Each number is 200 + 30 x the weight over its row's rms, rounded and kept within 0 to 999. Layers, rows and columns count from 0. The size before them is the row's rms in percent of the matrix's.

# v: layer 2 attention value, 128x128, rms 0.146, rows 97-121, columns 0-63
# o: layer 2 attention output (transposed), 128x128, rms 0.119, rows 97-120, columns 0-63
v97,108,219,178,205,216,190,228,207,219,225,233,206,186,232,258,244,246,242,173,259,190,152,226,204,226,211,169,185,242,266,247,175,203,219,198,208,232,202,203,189,196,166,182,154,258,199,165,205,175,217,235,194,217,205,243,177,147,209,202,206,218,211,204,230,195
o97,108,171,278,178,182,220,245,257,199,146,224,130,198,196,181,203,215,197,237,190,177,221,178,224,125,203,182,212,178,171,229,182,217,195,183,210,207,252,202,234,230,204,205,251,194,212,220,236,181,184,145,163,217,214,179,191,178,207,182,226,207,223,185,211,200
v98,108,227,249,155,168,224,170,227,199,233,159,169,160,228,167,179,242,208,226,208,195,195,202,216,121,219,136,177,228,206,196,181,167,238,212,234,143,203,207,163,219,212,229,171,181,245,222,198,230,211,174,179,161,167,177,254,193,242,188,198,253,217,209,191,193
o98,107,210,176,183,272,167,169,170,220,161,249,184,206,205,245,149,237,208,209,211,220,210,258,166,157,211,212,165,206,222,236,162,156,199,213,172,197,192,207,181,173,189,184,230,266,111,145,197,208,203,210,146,200,219,234,169,195,213,201,203,183,208,194,137,159
v99,109,194,143,168,174,183,196,203,206,162,174,242,131,221,179,223,245,169,203,183,194,244,231,237,200,193,187,159,215,217,249,218,262,160,177,192,253,221,140,161,192,248,196,130,191,221,195,206,158,222,171,183,192,212,165,189,185,210,180,213,246,176,229,223,166
o99,114,179,202,142,200,197,208,240,155,209,201,179,205,185,224,219,206,224,206,147,248,197,192,173,183,246,159,244,170,139,196,187,145,195,256,238,198,226,203,183,180,223,216,217,201,175,197,172,223,215,228,160,177,136,214,188,191,186,215,187,186,194,190,200,236
v100,113,170,211,197,200,204,223,248,203,229,181,197,193,185,205,179,214,153,189,171,210,209,164,214,163,170,166,188,226,185,202,232,244,210,230,223,150,203,153,178,209,199,188,220,200,225,153,260,182,217,219,176,198,193,149,245,274,181,200,203,227,183,232,203,196
o100,102,225,201,161,208,188,142,227,175,199,181,233,206,223,234,169,197,220,179,202,163,250,188,189,199,231,206,230,189,203,154,242,186,199,206,211,172,268,262,227,193,217,162,163,228,235,249,181,213,249,203,208,216,193,248,153,221,151,201,191,205,213,193,153,161
v101,109,168,234,187,275,224,238,213,255,216,232,231,155,207,255,160,172,214,211,167,198,197,129,193,242,148,157,203,279,199,227,231,213,207,178,174,184,148,181,188,193,194,143,211,237,172,185,167,212,123,235,181,219,208,249,195,241,195,201,198,152,206,234,184,190
o101,109,202,196,179,218,254,226,223,190,197,144,250,199,162,184,185,161,146,201,232,176,193,212,174,236,197,251,231,196,172,189,136,212,235,250,155,175,187,162,242,228,222,253,222,197,217,175,178,166,209,214,186,187,190,190,180,134,147,200,211,231,170,171,252,200
v102,104,231,135,188,197,143,159,216,189,208,189,243,190,237,189,186,168,231,199,200,215,189,203,206,172,183,213,217,159,202,208,210,190,168,187,182,251,171,191,279,223,236,229,150,131,225,212,201,267,248,189,182,215,200,227,188,170,219,177,182,247,192,113,205,187
o102,109,168,203,211,245,211,226,207,162,180,160,167,190,181,146,174,171,175,182,182,201,184,185,173,256,190,223,140,228,222,297,172,180,172,241,191,218,208,194,206,167,199,168,235,185,225,230,239,190,173,181,241,207,204,148,199,186,166,247,196,174,217,199,182,195
v103,108,227,258,176,232,224,227,221,153,147,206,241,212,213,235,195,172,148,268,190,199,227,221,266,193,173,157,169,216,198,196,242,150,246,263,192,201,201,202,210,205,218,115,196,232,203,237,210,158,175,160,235,196,176,182,184,193,212,193,181,206,186,175,223,172
o103,115,221,181,182,173,168,189,185,177,189,242,198,197,189,230,210,219,202,222,154,186,237,228,240,253,211,224,190,131,212,235,174,203,202,234,141,192,190,199,223,203,258,303,146,222,199,220,193,178,229,179,178,259,230,180,206,171,191,176,166,208,197,227,194,203
v104,112,169,174,137,186,200,190,171,220,183,261,178,228,188,175,194,150,249,211,214,194,202,199,205,172,214,147,131,216,177,244,210,193,181,213,226,165,206,250,254,208,244,217,205,175,174,178,223,162,204,200,239,188,206,152,178,184,164,170,183,246,147,238,228,224
o104,139,186,237,248,166,184,166,249,196,207,153,188,163,218,185,187,175,212,148,226,193,150,198,195,197,227,203,183,119,113,169,221,234,187,175,201,221,214,177,233,216,158,213,167,271,176,192,200,228,231,185,199,206,194,233,237,142,195,208,188,231,214,201,156,187
v105,098,181,157,166,196,179,216,120,233,212,192,253,211,186,171,185,205,195,153,172,216,195,208,189,209,188,241,199,230,185,190,177,255,181,129,135,251,128,214,202,152,196,159,196,223,153,216,220,230,203,201,234,240,283,191,244,193,184,215,242,178,201,229,177,190
o105,089,118,224,192,159,239,267,242,180,189,199,175,194,219,184,198,221,193,229,251,212,181,201,249,207,235,114,163,169,201,147,220,167,218,184,209,217,239,230,229,191,205,214,209,198,206,218,199,185,199,180,215,158,162,177,183,223,172,193,245,217,188,137,269,187
v106,104,165,225,220,169,219,212,179,218,204,190,206,265,188,216,222,194,147,196,219,206,199,235,168,217,161,214,219,207,149,219,238,201,213,193,181,217,207,177,270,197,194,228,184,175,174,167,212,176,213,230,204,164,213,184,228,227,168,210,165,207,190,213,125,207
o106,115,222,191,228,219,233,232,198,186,168,170,240,176,223,214,224,188,275,177,209,176,231,211,252,176,170,193,192,194,198,156,182,238,115,221,167,227,230,216,155,231,194,192,157,134,246,193,173,223,217,230,224,213,197,220,188,223,226,191,195,184,196,177,204,221
v107,097,176,174,108,205,185,226,172,166,201,224,191,194,181,208,192,236,194,241,160,187,225,163,192,193,148,166,147,220,211,164,231,184,199,194,180,230,166,175,204,201,244,222,126,178,214,144,237,193,216,172,182,201,183,184,219,230,198,194,120,172,231,209,155,179
o107,107,255,177,219,228,264,226,189,176,191,214,197,175,178,197,254,205,144,225,159,212,150,274,206,166,206,258,194,151,243,160,252,149,258,144,179,220,204,199,225,220,167,218,193,255,152,215,195,197,204,207,212,194,233,166,166,223,203,178,220,199,197,178,187,206
v108,106,154,212,192,221,165,241,182,175,173,240,216,221,196,173,175,201,264,236,190,204,251,194,191,207,231,151,193,194,122,191,233,212,171,229,189,164,210,206,220,234,223,172,242,208,228,187,164,265,231,169,195,228,225,196,202,191,196,220,198,199,256,204,194,205
o108,109,252,223,164,211,200,211,235,143,241,210,243,153,233,256,162,189,180,214,180,208,192,172,228,194,178,185,185,266,209,189,218,199,189,130,249,167,146,182,186,162,219,170,199,186,178,233,238,171,140,192,194,173,228,208,208,178,168,232,158,212,171,178,196,144
v109,104,224,217,148,257,228,195,211,213,168,218,226,224,214,162,109,188,211,198,196,259,227,202,204,185,213,202,268,201,180,223,225,172,149,156,219,200,177,213,189,205,230,126,225,192,207,208,169,228,187,131,180,196,157,193,173,169,165,161,232,206,205,193,234,208
o109,109,210,183,209,180,217,187,182,178,199,148,243,198,177,177,177,176,190,162,222,207,167,246,189,210,179,128,131,228,228,180,233,214,187,238,194,177,176,157,228,201,250,231,208,203,149,239,222,184,205,181,173,185,166,189,187,221,226,216,167,173,157,245,156,239
v110,110,222,222,278,187,211,183,244,232,245,126,213,213,164,216,229,216,206,187,191,191,208,178,215,160,247,209,161,198,177,235,221,179,223,171,272,201,231,197,206,244,212,215,191,227,251,197,206,207,197,216,194,197,162,217,274,206,198,140,181,268,205,182,205,248
o110,118,173,203,217,287,224,207,208,211,181,228,165,210,242,208,195,184,203,160,217,182,133,203,177,211,248,166,207,192,217,155,173,229,221,240,148,208,284,195,224,202,214,133,210,170,200,170,158,179,169,221,175,260,203,220,218,208,221,201,219,157,193,192,195,188
v111,106,243,178,199,175,239,251,172,214,203,229,166,167,167,193,206,221,233,186,146,170,165,218,202,185,197,201,205,223,184,238,234,184,214,153,199,227,238,163,187,212,195,267,164,184,206,197,166,162,178,202,183,188,194,259,204,199,191,186,204,218,167,211,166,231
o111,108,175,193,217,204,253,197,170,205,190,197,243,204,153,199,268,171,209,216,188,210,264,155,177,170,245,222,194,197,205,134,208,198,231,255,210,146,238,159,223,218,162,232,221,198,175,186,181,178,232,178,217,244,216,211,205,162,228,168,168,122,191,230,176,167
v112,106,189,264,151,146,217,234,166,221,253,193,204,240,147,131,161,194,165,182,188,222,150,208,219,191,163,206,245,228,186,182,232,233,240,273,217,244,193,223,180,180,189,229,163,190,145,202,206,197,187,217,229,208,222,205,204,218,190,239,188,233,186,219,264,202
o112,115,171,244,236,231,172,206,179,197,133,201,221,225,238,227,210,214,166,250,220,232,238,207,212,218,153,197,207,190,182,158,155,205,166,180,217,135,198,198,185,242,157,243,196,229,224,243,202,186,193,216,194,239,124,210,238,180,235,238,179,175,179,175,173,205
v113,118,190,191,189,185,242,255,221,175,248,172,261,224,143,176,173,205,197,120,213,178,196,117,146,197,240,190,192,219,245,172,191,203,236,197,202,230,171,217,211,208,212,171,143,235,182,220,199,209,216,186,204,245,172,234,246,174,229,203,201,183,226,173,218,215
o113,132,157,244,226,210,204,198,241,191,175,219,149,172,229,203,239,158,197,214,242,248,145,221,228,216,216,197,251,206,200,157,207,204,185,178,153,164,163,226,291,218,205,191,163,196,237,194,210,240,184,235,156,216,245,195,150,250,178,220,208,203,162,205,161,169
v114,102,153,192,224,218,193,197,204,166,183,195,182,187,175,203,225,228,269,141,188,187,167,163,218,195,220,219,162,155,255,182,201,201,211,157,241,237,172,237,158,247,185,216,209,220,213,210,192,159,215,199,246,229,157,212,219,179,187,223,185,197,151,279,244,194
o114,110,190,238,208,188,216,197,147,258,274,197,187,216,226,219,235,239,193,210,198,182,238,168,198,249,161,178,235,146,182,191,191,160,175,166,258,154,219,189,250,162,186,173,205,184,180,161,235,211,159,176,216,192,226,176,192,209,143,205,222,218,216,223,185,208
v115,110,210,254,221,187,276,217,171,203,161,278,230,237,167,199,215,190,259,205,232,212,203,161,172,193,228,177,213,161,220,186,231,193,228,115,184,206,202,168,196,273,200,216,174,213,201,170,170,217,195,204,172,239,179,236,189,188,151,204,163,232,244,214,234,192
o115,116,194,200,181,248,190,203,287,210,225,198,193,196,217,165,230,201,138,219,253,131,218,256,203,238,185,164,190,249,224,162,219,188,249,210,201,190,141,154,184,173,239,181,232,166,204,214,162,203,206,168,206,212,200,196,161,168,211,240,212,216,200,189,129,238
v116,110,206,187,175,167,187,222,165,203,218,245,227,215,226,203,176,222,245,189,181,195,184,216,210,210,250,56,221,220,181,241,199,224,245,221,175,146,211,182,225,228,221,187,209,211,237,207,171,214,188,174,198,235,170,208,227,146,217,157,198,187,218,198,160,181
o116,113,228,204,210,223,198,195,211,211,256,150,199,225,236,249,196,195,184,212,215,184,191,174,180,213,227,233,188,170,225,189,233,197,209,242,160,170,164,199,238,170,220,218,215,207,214,195,226,262,197,203,172,222,200,202,155,196,187,113,194,202,197,161,202,138
v117,112,219,206,228,250,177,173,168,189,166,238,187,227,198,210,238,223,173,229,199,211,231,161,222,204,232,212,166,158,163,207,193,171,181,210,229,215,211,245,210,242,229,220,194,274,191,230,122,196,204,176,214,213,178,136,226,215,205,184,207,185,216,178,152,164
o117,128,262,187,210,201,207,202,202,209,236,262,191,200,230,193,183,222,190,220,155,183,168,241,268,203,212,204,225,194,202,179,174,179,206,167,208,221,205,129,162,192,222,205,119,169,195,161,189,241,189,241,189,156,167,145,171,182,235,226,221,211,152,251,198,158
v118,098,251,215,243,254,185,247,180,179,195,263,177,194,217,178,240,224,206,160,197,211,176,217,219,233,192,227,179,231,190,245,241,159,167,196,248,196,180,214,175,225,176,192,250,183,222,227,195,159,221,206,214,217,216,202,231,200,188,211,189,184,212,258,136,229
o118,100,177,188,224,184,232,202,220,248,147,207,239,211,197,158,208,216,185,218,213,201,251,199,206,188,201,168,237,196,154,206,176,183,200,190,233,179,186,177,172,234,192,217,235,176,214,174,213,167,241,204,147,220,271,167,186,246,205,236,227,186,184,207,182,218
v119,107,204,231,173,230,209,176,225,211,237,199,199,216,205,230,221,164,159,193,213,203,198,259,230,192,215,204,244,215,238,190,182,116,262,235,174,204,152,161,206,176,233,197,198,215,180,218,200,248,229,201,229,166,190,239,227,215,191,188,181,167,274,190,199,230
o119,119,214,252,162,152,144,218,177,186,204,235,205,210,216,223,194,112,204,195,197,159,202,217,234,196,199,200,175,197,219,208,202,166,211,235,174,202,226,247,238,202,205,162,191,180,160,169,239,188,195,174,195,256,223,139,196,175,223,166,143,228,267,226,189,210
v120,108,241,219,200,211,227,184,185,205,182,188,176,189,251,186,200,199,194,182,163,175,204,246,232,186,230,237,217,195,187,225,176,200,201,137,177,216,206,185,191,205,214,201,280,212,183,180,109,213,161,206,221,219,253,203,190,209,227,235,189,104,214,199,224,217
o120,110,171,178,218,175,177,194,235,191,257,205,221,146,173,175,210,200,155,145,257,258,234,179,138,219,191,167,248,211,180,232,192,184,189,205,211,216,169,208,154,179,232,202,204,183,210,212,188,199,190,221,199,169,168,141,217,216,242,197,212,172,184,204,202,186
v121,100,134,240,257,224,240,243,176,232,187,164,229,187,244,246,178,187,197,193,199,166,225,196,204,212,239,240,195,110,204,180,187,161,169,225,197,223,199,199,167,110,222,203,261,211,189,234,207,201,143,230,197,173,186,210,189,222,245,216,188,150,236,185,146,218